{"num_attention_heads": 7, "head_dim": 64, "intermediate_size": 2688, "tie_word_embeddings": false, "init_std_qkv": 0.0253, "init_std_down": 0.00539, "init_out_by_depth": true, "optimizer": "soap_variant", "beta1": 0.95, "lr_head": 0.00705, "train_tokens": 912200000, "max_steps": 2331}
Each number is 128 + 24 x the weight over its row's rms, rounded and kept within 0 to 255. Layers, rows and columns count from 0. Numbers have three digits each. The size before them is the row's rms in percent of the matrix's.

# down: layer 7 MLP down (transposed), 2688x448, rms 0.0873, rows 2520-2632, columns 0-55
# up: layer 7 MLP up, 2688x448, rms 0.0808, rows 2521-2632, columns 0-55
down2520 107:152143118163083166110107116143131157109127145122113154133123185120139147096086144128119145108187110123157105103149116134164120109149114145081140122086153167100127140151
up2521 101:179099085162178159104121107142147136132101098100120142111126139128141134110152092123118098157138143144150103139122167104123103125110155119106080104144082094140135167118
down2521 112:116133157163123151123151086162116142086114181135128138121104131106117119120118125174108145173101128135099132099119109136125156107150122141104168150149146123143130138123
up2522 101:108142125115120085110098146103118105147111154145144144176129092142114152131140130126080130178130108126092179140137133110151106142139108148096143137141183128156135084102
down2522 104:090133182164147119138146129150154115133117127114149137092099148111132100130168093110099084106130168141149141112094128127125168065153126113136122139113116133121145106121
up2523 105:145143079121143092125063125143090137110116118158139134158106149152180158142134120122115136121079167130133146173130110170103105129158101131162135098100119134111138086111
down2523 110:158154140145136131088120138159120090138144180132113127096133149131188110128107143102109124161103133083156110110128142127124095135148165108117161127122128116132118158162
up2524 103:168148122132098121128105084128143158144099103132116075157138141104108157198088083119130135105121144171161107084143128174121122123126131141150122126126092148141164158140
down2524 105:181122162168143080109159148159100100134078132161146123153134110170115143127126147158158138107156116133087139105138119134141110158141147153106150144130119129126086125149
up2525 101:192129113114118137140141139147105155093104093118104092120133094122133174145139104139154108090120097095119142122160140136153083121077129119139145117158101174130115166113
down2525 102:136085119119156105108105134084122101123114146119151131118171134127135120109131120136155133144143177192111134134094123106164165155160068137126091105119180110137117095150
up2526 102:163148119140146143190096149143146153114130122171072066135116141153126120116167182085124171159135154164121151139125120186148116141097132114134134128122098163145123122098
down2526 100:096166113146135144086165142142112143126151118119166167144116148112133118140114142115166125144111156083102115148098091122145149136167117112100084158116122123138145136186
up2527 094:114103104153111122150132151100142115125125101172153156159140104123125124144078142129157085160135132151122140169124140101141126088123092109157182085097141120123112147127
down2527 092:156136145114097085127119177132106143127140124105135109124142134157132141115111127121095126124138173107153110126142117157140165153105144137084154145095121102110141118150
up2528 099:110127076118114091164069123150089134143138127152105146161160169142161110111110084136094091146116108092117109112141151135153103108109129141152137087117165150121127119132
down2528 100:112128108110174162134172185066116109121125118141113140126103133150177132119145177118140124119124141156133118162108123117153133128120129138154139101145113148109109122100
up2529 104:154118158104110109121131145143148142128121182080097102125164137165121145167161105116224110129110128153112133144111159135147161146156137099121125106152116078097162122138
down2529 102:148113143145147127142117116096111119133104062107146117153121105112099118145148138158111162122151163163131139130161120119120119129071150086182153157104101179121116127132
up2530 097:115164073117100153153115114140193178103117120128128110178107123131088107111127168141153123139156155093117128111127172148115116058140116134120118099131096154125132120100
down2530 097:124167151143156104147167116103145151126155113119161147109148127094158102126096157120144085106116112136190130144099126113130139099126099098147143124102148123130126144146
up2531 103:123150097109116138151155143148108117145122132152153169090094200132116171137101147109104107102131164127136138114104165088137106140159119145130124127087127149112141153129
down2531 109:103148124119106132158119105090148130105097139099087090167159100133107111127139149106164149136173166133093157149159118092125114120116119141134144137138120091079126128166
up2532 104:130153157112126084142131170153079095086149120147112181151147119141132172124126147126150131134166157106099126138143116145131112102125132143120126126158105103117139128131
down2532 106:134115112110101124140139138140144163149088138116126089141157137140129103103130113133117118176097104104082078112123130104126105143153135128180152091141147139129167112159
up2533 105:156118129126141113102114116154165137132123091138150151136104099151131143113159116147142090121099111159112083173116156147159156143074115165123108163143181113132133094136
down2533 109:132180129151154114138153099124099164149138142104060157113125180134107142141145172095087123107131111152125112137149119149097120132186141137156057097085134159158202099110
up2534 101:118097143150111141151166164134148175101143141113145140115187160128136125129108164141129150130139132137149173159152132111135136123133133126131134103187092123143170159142
down2534 099:108162100131126125136091101091060142148115142124147172176104109123155128143167090138119101121109150160128127127112187084133136118212118134151137131105143191129171152115
up2535 089:126145125128139133164084153131131140078157096121131108121139144139115114108165098173122142140144102096091106132107145121153111113170171109122119162120084115136112135089
down2535 086:122159131125105147149144123142129092130143123124133118124134128131143132140109147103142145142114144122165138115118127139120112104101110163150168095115124156110132090150
up2536 103:108127128134141103153107104082128116120101159157128103093111126139138139109092095139122131124165138136136173102141134135170108120133149155112122110096101123136155136178
down2536 097:111101132158130174114119128129090169149107103124141136132157132114100155133162152157136076146084140127109160098129110109098167149124154103119107138102143154113125120118
up2537 091:129121150122113149116135074142147116140076144141147116134103123139159088117131139131130092160129116115083116157136156136178126117132096121115113115177122159122145136104
down2537 089:137170116134089100162146143115107146095132108135141102145113104112176134157107157134114135132125117140142137143147125118102110135098153168134133155108116125139125145133
up2538 110:118112124131147134113140127125092166118130117108121120133101147093122097124164175165120163125106152089140132154095081112119058175116123154122128113142130103142153158108
down2538 118:120105123134112128130123147114118114096109124112106127100097162110098132106124065147098136149154177118153152096138151188112090155108110101174124119128156085150163141150
up2539 092:125134131112143127061130140108113151122187150124114117112102129094102144126173136118114086131123148146135109149134118125065177174108096114125126111098150125120146139101
down2539 089:110136117147142120158131153167139114164125098141133119169115121148168066143109102110121149120169128135110171139116119140151110124093115176121121127121109120153127145132
up2540 095:090123158136136123074107158120102118133091122132145080141099205146145145106158173173104115142128154143141130104092143100142144127166068160149109116121107120116151067140
down2540 096:158140120144113106114134092115168143161139120106110112118133116070095135113100123129127092112146097148136138177139117159096083165150158077125082111118098100106119153137
up2541 106:107109159118117097158144104134125135142099168119139154132099092123099152134106179156151156096143070156102154137133104142129135138144109087161163135126078130108132124144
down2541 111:120141148118127153135136059143194164111104104113089145118103115135134145131156118143069141163122150098143106145135178099122125126149078139133071095148130135147155108138
up2542 108:111164150136160144092121094164147130112158166114139162159096153130132162098098075153100149113154122094106153146098084150141161170163146111132150121124132112114062126129
down2542 115:106137127110138145142140171110134136111124140124133119096156137137109118082149152125148126153154100150152199115096119136120142176120074092136135090155121095146165152117
up2543 097:105132132094123120125148112173123164144154129183167156174123098131099135140120118141070114116144147136129126138131129122114125130143126165108143111100115140135133136126
down2543 101:116119112131109148139151162130104103147108098127166119104090145107143152106128142110153162151091160140115111165144177136120137133123132090113104142183135127115086084112
up2544 106:094128155113111064157164155119115174152153109116138120125152129109085117171116108137140135089123134092123125145092153096172102109100096085137145088133108129102151130113
down2544 105:114117139135139156091123121072142114126114102165103123139125124098220156164119124120144126127112150145121129111127073112126115178138160148149135148115130161142141112129
up2545 090:099110131064124156168109095150123165123131157133078133113142123129117107156177097146154131159098095122121121129133132109126138118117129118091137118113095093149149172163
down2545 080:115142127141128119119130126130146081119130104140182139086139158163144149126156160140149111080142141155126132132081132123121110142135152121156156114128137140137099088125
up2546 110:118106121116105134112104133134152124123158125140073171138113118093162136141136192088128165145165141137174110117111113089156092119130103129167125115153138139123131126169
down2546 105:130144174158199155178116137127127110151103152071142118140098140113143111138134108118133132109075098121098173163166114128160129115129145124114152155102087118167142155129
up2547 117:122134124127155118133140108124088125107120101130089104169127101161118125140155128132162135109160121126126164134136185128145140162141092123135132144101121127181126106144
down2547 120:097109060154159124130140127096138114124092141154113114092145093107151164188185099113132129120137153134124173113113173147143130130144142137128128164109120132117095080091
up2548 095:087129159136140126165110165113162121140146127117134140151130141130179144075111120131125102147148148075120103116151068131127135114103149078137087140144128113079163119164
down2548 088:125110129107092118125098085114094165087126113137093157120120128094147116156117140129169129129146129155160149110104121107126139186102084160121152151136146085180113130124
up2549 090:120093138092113134128147099124101104121154131121119151099106117129107146147131107107124115114076155090112160170147150113154111130142105153169122096114144126101130116103
down2549 098:147140145118114133149095124097135133140090124122122131155173095123128111131142164166144112111148165156121111150125131151127122150122139124083142124146155174163157061135
up2550 098:153103160143131140097123124138150112121114068140117115118166171098117171151149140133104146145134101115127164098102129135120086108140128121148078085114137120132123103100
down2550 114:142119140099077138161119085098101120132092157135102168181149117137155175109151159150127139145134131153121098123161133206086127177088107139153171125120138194113197169114
up2551 101:131116123099120143131111100111137143110143112145121131147116140093132106123138115116121136090094199062150126094094130119099145129128125127117157137129123126110152143134
down2551 106:124137167180126128134159128116158159101096117145115112129150121151068133147146124143127093163127145142110135117151107129148189118132163135095122134129138151181112165126
up2552 092:111126152107131150076125133141117113153078110128114149085124134142108088146153121139127126126097101127119115128092139156124120137129118154132123085117092148086117153084
down2552 092:158155137158122119161141116099114150133135162141136123135112130127151164131120107108145105146147188128133127134153102131114122126087127116125172162110155113145096084155
up2553 095:133070122107179105138102082102169132119119117178134069112124132130133160103111147133113121163114135149124136125134170154088144087132110107163095109098144147169123083138
down2553 093:137131146153147122172116201130054103129104156101101176164131124133116107151150142118153116124154128120122125108151083168132139151089105113073151135131122124116157157106
up2554 094:143092105182100104088148153131120137140152162154141131130085121146107148095091122142156111097118131123139114123131163108095126125174135118129084123108152105123110128136
down2554 091:119167141123118149146138075188122130144124116100112102131179133179098092168149191127081180145176163106166132191139163138110144127109129106168148122104136151098178116099
up2555 095:151152128116116150120090093152130112145128148131119118140107091134140108120131088130175115140110161130097135124150137146103157088115143170129143119127166151158167158114
down2555 100:071162117123107100114125165146140110134114121159097127128124121090155127090120121110079147110158120117142131140152135095128152157121132126134144162128106151117130141130
up2556 096:132141110092116102128106132101118160111161107122107087149121150123156139098149123093134108109146139145081150081138150139131144106182092102096142087124133084090117087162
down2556 105:114104121158121151128155129155148063125131146136147146147186139109132138135136113121158087159066138141117107174119131108108105100160175132121126146139166167156116148150
up2557 102:163155126094116103103122121109174103151130109155131097149119126148144090094114161196133109125137132093138126088128081174153124109124115081107141071080130138160116163129
down2557 112:117118095133121141091092134117102170119117123135097090138135097146099139176164139143092171127089147142141108168135124126143151158146124107144101129169097167119132145130
up2558 089:160135129121098117150133114125136181109139095146133152115115120106113151142115105126141165150163125116094111136107128135165119098156104113073141100133157131146061139111
down2558 083:095139134132164116097184104161119063109132158159134100146127140169151122117130167104143091125111153133122150130152170092099113171127104153127157174131110088101135144133
up2559 104:120117164107137100132114132140113117153150149094097155092153119096102174122121128098142133114149134155156115151072094116084118104112130141164109164158093120131127169106
down2559 107:145155138057152120141131135131147106139121144112127104133148098121106154178154162144128087139091080097115087130120126156142133098159093171136097149145114164125128137171
up2560 096:140139081118109125132127145160133161120130162137141133176132138186167095114152134118145125160121118109145138094141131147109110128141096142146129159122165082126105117081
down2560 102:096153164133135122104153095084161143129104097101131144138099124165147144124151151138126146087136122143148135121146118102144144136143110156102137111119142158130125121154
up2561 113:116111153141123115193139131117158139152123096180115118130110128089138146126145121139134154088138126160130122103132162126102112072090126112136141097108084123095131125129
down2561 105:120125148082108114170136134146117136138145148113165145131173119158127067108095155113142137163137101118131089163117141114139119129127138161087147141110119129165168127110
up2562 106:113108159177147103128139107134142109072114093133121108174139144151113142127103123175170118103152116110135110138154125115129133123116108142122131078112082130107072120129
down2562 109:068111135114142100098166153134144143131139155108102097098130082124174157147133171129129158114085122095080132092089108145137133105170104104170138114143127175115147139164
up2563 094:121133153117172163139108159120104153101125202148110120157154121152182138140105131141133176133116111138095122177119087125155122164096117135135111093161124136116093105076
down2563 098:167091127109112182151186142150159134133135101109128117085158143157099107124141130095147119141108119123124173137116175123150155092123108107110103119134116137153165145150
up2564 094:133118116155177087112161142158106127138180109165125142134116135126123176113127100133139143147132136155112148138110149115130088100159137132156135107158105146134126129110
down2564 094:130110137169106120131109120121140100103132093137134150106101135133135093136171147139158106092099149074113127115175121150122134131132137136103118143135123153112110170135
up2565 103:047117130123109124117140136181127180130159128124113124131092149152132154120122157129122141104153134147146136142119131127163129081171133169136144078109112080137148101139
down2565 101:127116125116137092128058110090107079126117123133169138145183119116143079112128091128114167166149122112135132159139136116117107133103115129133133174096124166135098105117
up2566 108:133141114100118144110083115121126103125129120118114122112161161122152132167108190124129114119181131130135114142129144131139106114144082125133139094093142115137142110124
down2566 099:127147170129137152119143177117099143126136138133089142145156140151142154070098172151137150118099078120111145150091130100155134128113185133132109090153130131095149135176
up2567 098:113100112129140129122135146176077094133164125118128132085146119115135148105094101151137152140112101118139118122120121141128094117104155116153145126118066122087110156127
down2567 099:119164111091093133128143150087159137156120154106139160155107114142166129100110116127128121163135148118117122129155136084136195153123096136109139109122131121135153156148
up2568 098:103114142126147133168160135114155087108150093109078115148137150114108165136126098122162115121119178119104100150132135083144085089154157106134130114131182134152136127162
down2568 101:149149114098150103167130100124096141123121118102142133108105097146105089110152122121115165136149128132154164107129151135125120113097096136177143098156142108101122094123
up2569 093:120118127119108095192169149090156140125139139135112115133194144145078114073129100162109144135086150118113133128112137152107154081146127127112097156140131096136130139130
down2569 096:130177114132136147132095167140137136111112187116133153126116151112143133125109105102134157141147121122164135113129141140097113138126147087112157136100084153140113118110
up2570 090:159110144154159143155166125079141149158123117132123140128088107101137132106097094143151140119123153161125151101140123133129097119125167109128144144117102147146147115113
down2570 091:154150157107084133090111118135120108117125176137137133111167138121128108152124138115154110140136126090148123115131151163120158134126094139184135115128179155164137102123
up2571 106:119145123113121088077137119126097147120115145117146121160091134115065165138148133091070158118153144134099133118091117150101124131112122160100141116147135130082120152121
down2571 098:128158139149173144132170099111169128180129129139089136118092131111139125087084093128094090154141074188190135125138118151096122119116118150126116139087131127183131109150
up2572 088:091098112093152142146131086126160139129110118096102078100127101065131092105132127109149098123099094100082087150097126133103079151132110135125116121096081156119110146100
down2572 090:136179110174102104126127139152137076127132141126139176120119124167114166145115117151075172116147146157127134093144147126107161135124126144112145125116143092135109126104
up2573 094:128163115164130100136140120048181110074139094131145131132127145123127159099169127160143122151087149105141091102088137113130154142162118126139130105159144153147102114148
down2573 088:113130141128115099129160128155124097143149134099118127120137141131136115140129131110134123088139112114107134173141142139091149132078104140105107140151109135166172132174
up2574 101:144121153159140131155135161099139156124111088140110110127158105120114134118120195156137101126107129089177157126172150114092124112134117172139129125121184135109108157125
down2574 097:086156105111112100104139121140179119072129144082143138128129116126122143125098127098114149136137123164108120191110127157131148113117116096121155128098116173141154147112
up2575 076:097082080109122097126144127113119118104146151062107148151150130103080150132164131089132134146134129132133126141120116173151110109119142133118133101116117125113168109143
down2575 091:135120143128152134157111170130152148107125126131141106168095139139166099106141091130119059126125123114182142203139123120128112113107098112090120132127132139123127144159
up2576 107:115089133100126129135166130117115131101141109091166073118127141093136131135146123089121112120133091126095176136145114121159121103124163112111188081139134076133110111115
down2576 114:094088146119161130133127104110136137166114152082148105092128137141138136109120131158121118122151124071125150117114162180150110126133121102171135136124102186154123172134
up2577 098:116135143105139142115122158119127117135115170130132119108145080126142114133096110164106145146159122130105123156119071202150148140138118115113167099130076134156102134126
down2577 094:105143158101123118128153138105093125145132121155175122161106118157092083131120095082116133113080132154154128167153190133128135085104145131147109128136145138160122130123
up2578 092:159108131115106110209146153106124162126100172138112093156117133135088134117104128136151100156135112090097121122100107099118121112166115156082149088141117149131093138128
down2578 097:087142150138128134169157103170103107127145116103119150154158083122130108143104095126101165127187159148154141149145139155143168179151159138139126155107166122165176099119
up2579 106:112131118132148085116137117150151164102118185106151148095112155075134135092178104099157091121148151114141134138092161099082117130157116071125114071131085144177144147164
down2579 106:126131108116142145129116173149119150172151140078167115137135092151120116095132132149130114132107094140134118136161127118166098153131139172125143156082099086160090116146
up2580 091:113102149142106061159146090063147153171161119109127178155165129119135132146104133164167122132126148121151163149072125118146131179163114118144163128132106113168141125149
down2580 090:180136144113175176092163135155137129114138152123111087118130147123089137121141121113139111134145111141129095139179155149130152108110114121139112109087139139120147157122
up2581 103:094130120133181132152141162143114147145117147132098139076107142107130130106121122149124151114116138156107100143131105146165109146146078106123102144128121135103113151119
down2581 097:135135103158110090119186114146168157119131104149146142167097116101142081160182129131156132137127129114116119120134165116087171131132128153111156147145118130131134142091
up2582 091:107166140102117118120104129116128165169126111160117177142125149128108116084173156094115115143144159104103114091113137147138143139141120135141141153090129141121114144157
down2582 093:126168191139095141121146176165099114142103134131138150160122101085188132110156156124126106171127155137126165122155141110122104139117162120125161131114134153120129117120
up2583 105:099142091113153120161134119136124146162103143142125143099124107187158099106157143120109098112132145115157148116113119124165132102122115093098094127102097150141152140130
down2583 111:131148118165150127161144144105111104125092181147099161095165155155112130155130152142147145112162112189156207097124092094158126145078157148094111152126121134099137094145
up2584 098:091105113150140131115131174138180101084127167100164118150134116174102121119139169151148140080146163139096171135141141112151095136120131133100119133114092122147154131148
down2584 100:165166102114097150107118170149114111135098135113095117167118128101098131144166156128175081113100120128115109138135131156135119129162177149126152106135155119160103118148
up2585 065:140118098132106130146161166080142107140163138117141120109164132116115146122122111122107129117124130137131162097153088169119120129147116102113134102087163135106126135069
down2585 060:116158155120156138107092108153133134140095111130126095139112120163134109105137105136150150139147124132150111107128169088107114112099141127151082107146092120162128163153
up2586 085:080074143139143126081165101142108112114106157177174143106146128136128118114116164161129118152124131134118116165139148130146109167123153156126074122122156129122115155124
down2586 091:146126158094114137150143088142150130153120095120082120124146138158089144054141140162118099150175146131127136113098142152124155081136161149160121147173134155117111113134
up2587 099:143161161145094152165108116115085160143109163129147128134108126120100137128109141080169132140098085162155153127157151125143100124110108155124154135121116139150139150150
down2587 103:128127129132111129140089092142159126149099135154123128190143140119114108133103144141145136115156163093151171100124137099142162131159118162175111134109115131122145181117
up2588 096:130104149111133125162161106123144122138103115141111139093116124148130145071098142153120139132093179170117120058103141128083145098107167120084113086114136158104102123119
down2588 093:118159094183099117117114140096173136160120157110133151136156115139182107155087136127081143087204098121106117152137112076125131141147080119130124164093129111160134175119
up2589 101:098152107153145126107125115158131115134157147126116117130153113125120116167150144180129109129136121141133104101143118095116140099080120085104163131097171156119137140156
down2589 094:153143150179111103123124125135110126130058117147119138117110143121120129116155118145114148161130156130105122142122105114125138118144125169141110139146112088130101103165
up2590 102:080120124105153114132091111124131136123117138133130085168104135161168158110123148108168118098086141130148149125140114162142099148146151137101109114123130138086135103140
down2590 099:127135125153088169158127137163114133131137100133126114094155153139115151125122106052148162178125142114115096089136124079122198106175109161132150150140127098165125135103
up2591 105:113140148142115116141104106097148083103129130138075128126129124104112169168116141116115136129110150140122117141118108145108109109111129122122162121128134099121116154142
down2591 106:125156148136119108121153112130133099145166135098161166126110148134140137115111124108111131147122153136125145137129166116113114140141178098131080173166098142112120096130
up2592 126:160143164125144139130115146129134132149154151150110124155106090111139127159121176135144137144180126125100085105102116095110127153144105141125127136124101179142135145142
down2592 145:108140160149142158140107143121159135108109156121077132149090098101117142142111121100143149118098135127140131096122140151142139192132114148104128160133132094101141125132
up2593 111:168129152100120130124123132119120129149145115149151109130122088128092158113088152134155151115091114135151149145108065144097130144148119111164148098151157146135111090107
down2593 110:138137155099150108125147127110152091081083119158097142127118073115127178135169089109147169127135110175123126112124123136209117124104153146133136170122142112126133106108
up2594 113:096118108178142137161114102126181155164152143132145138143121123147194158133122127164170105117135147115153139122117112141157146161185125150109098178081123116144129136146
down2594 099:141117111097126137128149180161087120090137112137096107108106121102074108096123149117087145106112148144116082142137146151092125136065123131141156122129158144075120106133
up2595 093:150096115109117159147151153140122147175117124185105129138128133175143152143176096085122121108102138104113113143098092116147111068132137122135178112151132143146136093077
down2595 098:081148128175111140124098144145122139070113108109102138122133117092135144115109161144131135109150098136127117152102154132123118157123125141136167131129098124126143127124
up2596 089:142120127147169123108126111093154142140148152163118106128145144134105118145091135154113092124110136130104120152161134108110138139151134132133123154105149090117128090166
down2596 093:132115127099121175127126144155103126117120126117159155140118133157147138092136110083108158105121115149157081108173102101142111113118127113100129106164114150149094144174
up2597 102:159123105098167158130161136148152096192158148111110162112095150110116163148167121128112111130146146119142138091127092171074146148151099141118132117161141143145113122111
down2597 110:129132165139112104143183141151104118121076141067150106107166115130114120141151174123150108149126112150117120160111120117181141092107130082110124115163114172150138157087
up2598 101:104137164123155148063165148154123130094127150174106096145099079128112141081095139143128085121131134111178142093086100135134117126134082115096127074177116113101136117143
down2598 099:159160161123089145156126131105126121141104131129152130133142145103131122168157124142176171126117144121101110173154095157103120094114140109170133149085124120157141161129
up2599 106:163134147154114080111143130140075153145089153110132136098135184093084143114119151174150156103144137128146120154184115122144105131145140169111119152136144123147146115110
down2599 110:122126138167139155133117131111192090143144153172157097158087133134186137111130134137103134122112135127141150125143139150157131130162081172154124123117100144088142092134
up2600 091:123125119078154103165115153156088149112106127147090099134099149139140138118144130117119115117156117156158173168077164136126155106112091113141117139134155150167145103139
down2600 096:149114169096093167143126130133132152119113141148122157170116119096136124113115051127129133110129100114105120129101156095130130162119126098112116144141148117145143138135
up2601 103:132093130158172136114105128138144126113110100112119156075147121070144109117085149122121159119146133084146135144157116136111148109128139138123106138116157139132144139094
down2601 102:145146144133117156119121169100102184144121160200132131184150143134109110142159080132130090088114110160137160134089182163149095159144173115168130118115136154167136152160
up2602 096:133138168105120097149110132130131167103107102153121154110175113116152122104106126134159130169136167098117123129109107107075148149102111113092111147166123127142146127111
down2602 090:151128153128120139166109143148145120086089115134101127161131179139140128166103131103079145095137094131128125108150110112132166148140140122121138146104151133107130150153
up2603 103:192128134114155111121118119132138103148131136128114091106120132123114116201133100106115125136110123090143104117126165159095107110123079118155120089146131135111134084109
down2603 101:126132072112145131138143109145102139090113086119108156159149101156106137088143160136156097128179103130102149124107139111169201127117159119105144160091148146146103138131
up2604 099:119142122078126136120129149143118132142119160127103130140206138159071133089132157145167134138156150116169139128144156079189107149060140093155077089127124171128132125135
down2604 107:104105135172124124141113124144147143098126071146156129132095162076118084151139143136130135104083129098112134116125098149114180106131137142131142157117104110121121112141
up2605 112:106119127095122147134141153142129135133155153110146143110103165133119129146099163155133118112090116140109103148156123114100082151092122107104137101102120113132138109148
down2605 093:126130146116152124116071087162110116146140146149107097128183135136163117109111106108113134130138122113142104123089099175137175122143160143098140164145139097155152118137
up2606 098:144143115116153196148119137095118139152117125129137110130130109140090138179096117140139171173130129117131105114095108114151090134123141141131121120117097160104143175154
down2606 105:094123148119144146131152129119111125099142085175106142130113131133119136127157149143089128130158106145154135154135123120074136107113103119092107144129157120121089154113
up2607 101:165127091114158099129164089134139114150158130156154085108135152121092102109144153158153161091154163132123102115119113115125132120148119135133138158183108123127144127105
down2607 090:063098122132090161119109164072103160137103093147131138143161137124146111109130094080132113155118076112114123142121128181118105123120095101160099109133104126150104140161
up2608 098:142101145158147153139148116154101080145138179155139135104164103104144071108152153094129139163099151159171128142114145156121098107108095105151142137145131116142117148172
down2608 095:118142091135103136141099154104159174070135099130087111192117174142078121136139108140122077121136151121099137109130121140169182130133120152117107101095159169126138132123
up2609 099:123124151146095124138078118107087108089108117148143139114107102110130148102136142107123162120143077114147094157121120189129168159128152146176136138119149141149127138124
down2609 103:168114126134132127153153133124175187121111119140123124102137133144137109121140081167139100122127143138152134120140129071131102111121138142067135096166103112093117132133
up2610 096:127118092119120121110159158117140172105115101177134149142146102131090060133097120126110090125120127123120101120139181096138137143138080133104127166093132159150124095180
down2610 081:101143171147120139107117157154116139106130175076148138126135128110153144125127164157146139148136100081150150140096131159105136122135151110139088122155131125080109139117
up2611 107:144125156128112130115057115150144133100160153100111128159146146150152191125141113157117177110135129112137145096134121149110155115145112115176072139099162104143098091170
down2611 103:134136113119137140143144103121162099149150103142100106110121112126105121075094124134140132126149089108132123177098128155132093165103094154123156119159132113101156147122
up2612 108:133134108095130116077076116115162161149124137136117108116123105126119143182085144132143141124163147151138093167139116115115134135123107111122202107108065128142084087123
down2612 103:100112114118137144157175150187128062130104137136122164120166168136173134119142127164114146156121109149143108117120148136111118090154131142138085139148139128154174125148
up2613 098:128104133127099174179131088163119122101109105159109117137115135143151139103105109120150189168109143140160135127078106159141089116116108155128114121124170139150145137151
down2613 104:109164103115161127117145153135128128158145133107114147151141122108133155196116090146125124149165160123132114111127117113145146149132142147139122158148150134133127126116
up2614 092:114136111101138121131133152152140151129109147127116073220154105154120133132133126123067127111118088124099133135116152128107158160141055086170110145110133124142135103163
down2614 094:161135140166113163147135085093090102110126145097134159114115151108115112144162100130167106169119149155125137111141109163148135154124151147140120140168129129130080126103
up2615 101:104116129123131155099139125135168171128110094128090131145136116111123114154165099100149132084119127100081126115097150145164124093135122137136092098082141131085132198140
down2615 113:118144156157139127131090123088094150143121113116107115132111144150131105086095138130137164141144131083145163098164135136120105167122100131151124124161131117196156134126
up2616 090:086128139066123175112144146163159129177136115172126115118124122114126117140204111132110131157107132112108074116126147116113111120148092131164150172097154125153120131116
down2616 081:151120167136155123159109152115152120101091124063138073104148179140154124151078117158159146127146155127137180108170119121162152125107135117125138130131103119097137111146
up2617 096:065151118124134113129112122134127121134202144143114152183145092144156138144126130159147102119118163153136153134120144112130098136106121135109122125120108135144146129128
down2617 093:131098166143114106120120184108135133147121123131150122102109144105160096111156126086107143125124124114119108138155110140121126136126108116135132134148159142168082123112
up2618 103:154142191114120119118132179070136154146165143151139141159158186109113129150073118100104151152122129099125118108124154121094124115125107148165130112170115086175084094130
down2618 111:120070089125102130107104087117095117134142149132105112113148118140140144120143142105148115119158141060141123127121119157134108095129119144155151148143135122122131142169
up2619 097:119155087137118120151115135157116080089156131089132090141142105122130151140101118163117093122154132119148151150155118138124147126136108130126138144134106186153136086137
down2619 098:145146167151139149121115145085112156152121160123118130154146121157138130130143094146141144120122126150109114119121104134136146122136144121143147124152136120105136146108
up2620 066:120144142117098147130133128105160125134137170118115181139114130123137159098084155169124144160156132165135149130133109167108125116168133096151164143091136118119167125106
down2620 053:126109103128136113095108122137121149166122079124161104135151128146126117133143078101110157119100123129128110096112167112135140131085163130115089096148126147167123154113
up2621 109:136136139160138131130178104107123113108132105126122081089160119121203130153168089178130104145126140139130116133130077117123136118126052092148113100118133092142157092128
down2621 111:140102095122156148142091143098153096123125153113129120124142140145118105131092135107124131113117112118147111138074147162120104075090178143097129128141130144151163092090
up2622 075:114135139143135146124175134152095130143111152104144110175135136153174139114110087089131144125142101178131144130127155160132083120122150109135139093161124146152126147149
down2622 075:155112124169113129132140087145126117139126108149106181054145178158077125145156110140112115108096118125129115092091112130114172138162132168147140135062114134113130135107
up2623 092:129107090108114153136069138102141112145129142135148127153104163120133122132119153098151130097139110103104077155133126096092126138150114113141135095117145083121148119137
down2623 086:109144156161148137126176105127110123073120125113127142152138132144163141174093119152130107120160133127122152115097120151115121181136137126151132137117142175119160100098
up2624 096:096138099128123090130100099095152144162144142125117142123122115114087165150160124116140145098143114115080120116145076146126134124144133136106113165135121148131146129145
down2624 095:148114146168149144157158111093104108163144088142111125109153096169124117155121153126137095119107138150118169135156123142156090105134140164133158116108139130138111108127
up2625 096:168108106155126098121079126146133159098096130108112103115160147147119146086155134128163099147150122093147106096107092142130107128149064105077138146134136086136104110152
down2625 100:116139102159103150089140106113126152137116136117136161136121111127156101120105117125119096094144172126126154132112132189137138136132120166162155136153130162139137118141
up2626 105:115101120151118122185166104119111145125109144135098119107155149148132134154143096154136141163118105126099109135140101131132162149112082138143150124107157166187175160122
down2626 110:108143135151103185090161110127121102154139105124149109143069148146113149146164162091180148158090119135153109148134104093113139108163163132142099097149137139126165131123
up2627 099:144131105136127114142133121150121146159102079091158160146078108166140142143129138155136114116125127118151162144109138132115137121125148143131117123098115134141171133150
down2627 103:102113124159117122130140168133169161108144152120123121120116102130132119133132127117146101133071136168140103112094119114099156131112145139075160138106117125109105102117
up2628 092:130165076137112091119087104125094133137161090131140154125110136087132129182101102108106134160110112086111125098124127134117160150132161119127108096084113130168085135140
down2628 093:144150143099195183156128126092162126120124132089135128156157124142159092125098105092128132136128149162094146118150134186178142071134127153124107106159105175080147108139
up2629 111:149117112142141118186131140117104140161134109129105135173108103111111173104131136170184140113099138145151087147148154154117110089089128131108118139102146121154124131128
down2629 120:185115121116170156149132144089118058175185106126104128174107178116126136105166088130114140103129103157129136108132113095102156123126143162142125106110119126151095067165
up2630 097:172090122143126124106125119140157095148154126137094086131163149147106152153108112094130140114148134126158157133110111124135158136098104121148158132128160133130153098128
down2630 100:146145146119139088122133181149156154170115100158122150122093147120129109119163115129161129102149167103162120113137116114107139131149114090096135147162129149111129116129
up2631 100:116138142129118110188119099116131112144107091129170158102156133082135164160108156106122154117089132121133146202176109139118166122125097152058112129156136097113164086099
down2631 097:116116119087138190108109156147159141154104113142111133140127175137153097136122116131150125134159107143104141107123128138150117141091141146125145161153139170134162139136
up2632 125:133116128097141145116109143170120117154155118140086154130134137099089123149090103140130138136139110129125099139146073127125098129143099147084166145147128100146121085122
down2632 122:144146166078161124138135122143113118140122107155115152113148165126105157153098148120123135156125144146125106147136079133108123162129127115082148105165166150148096105137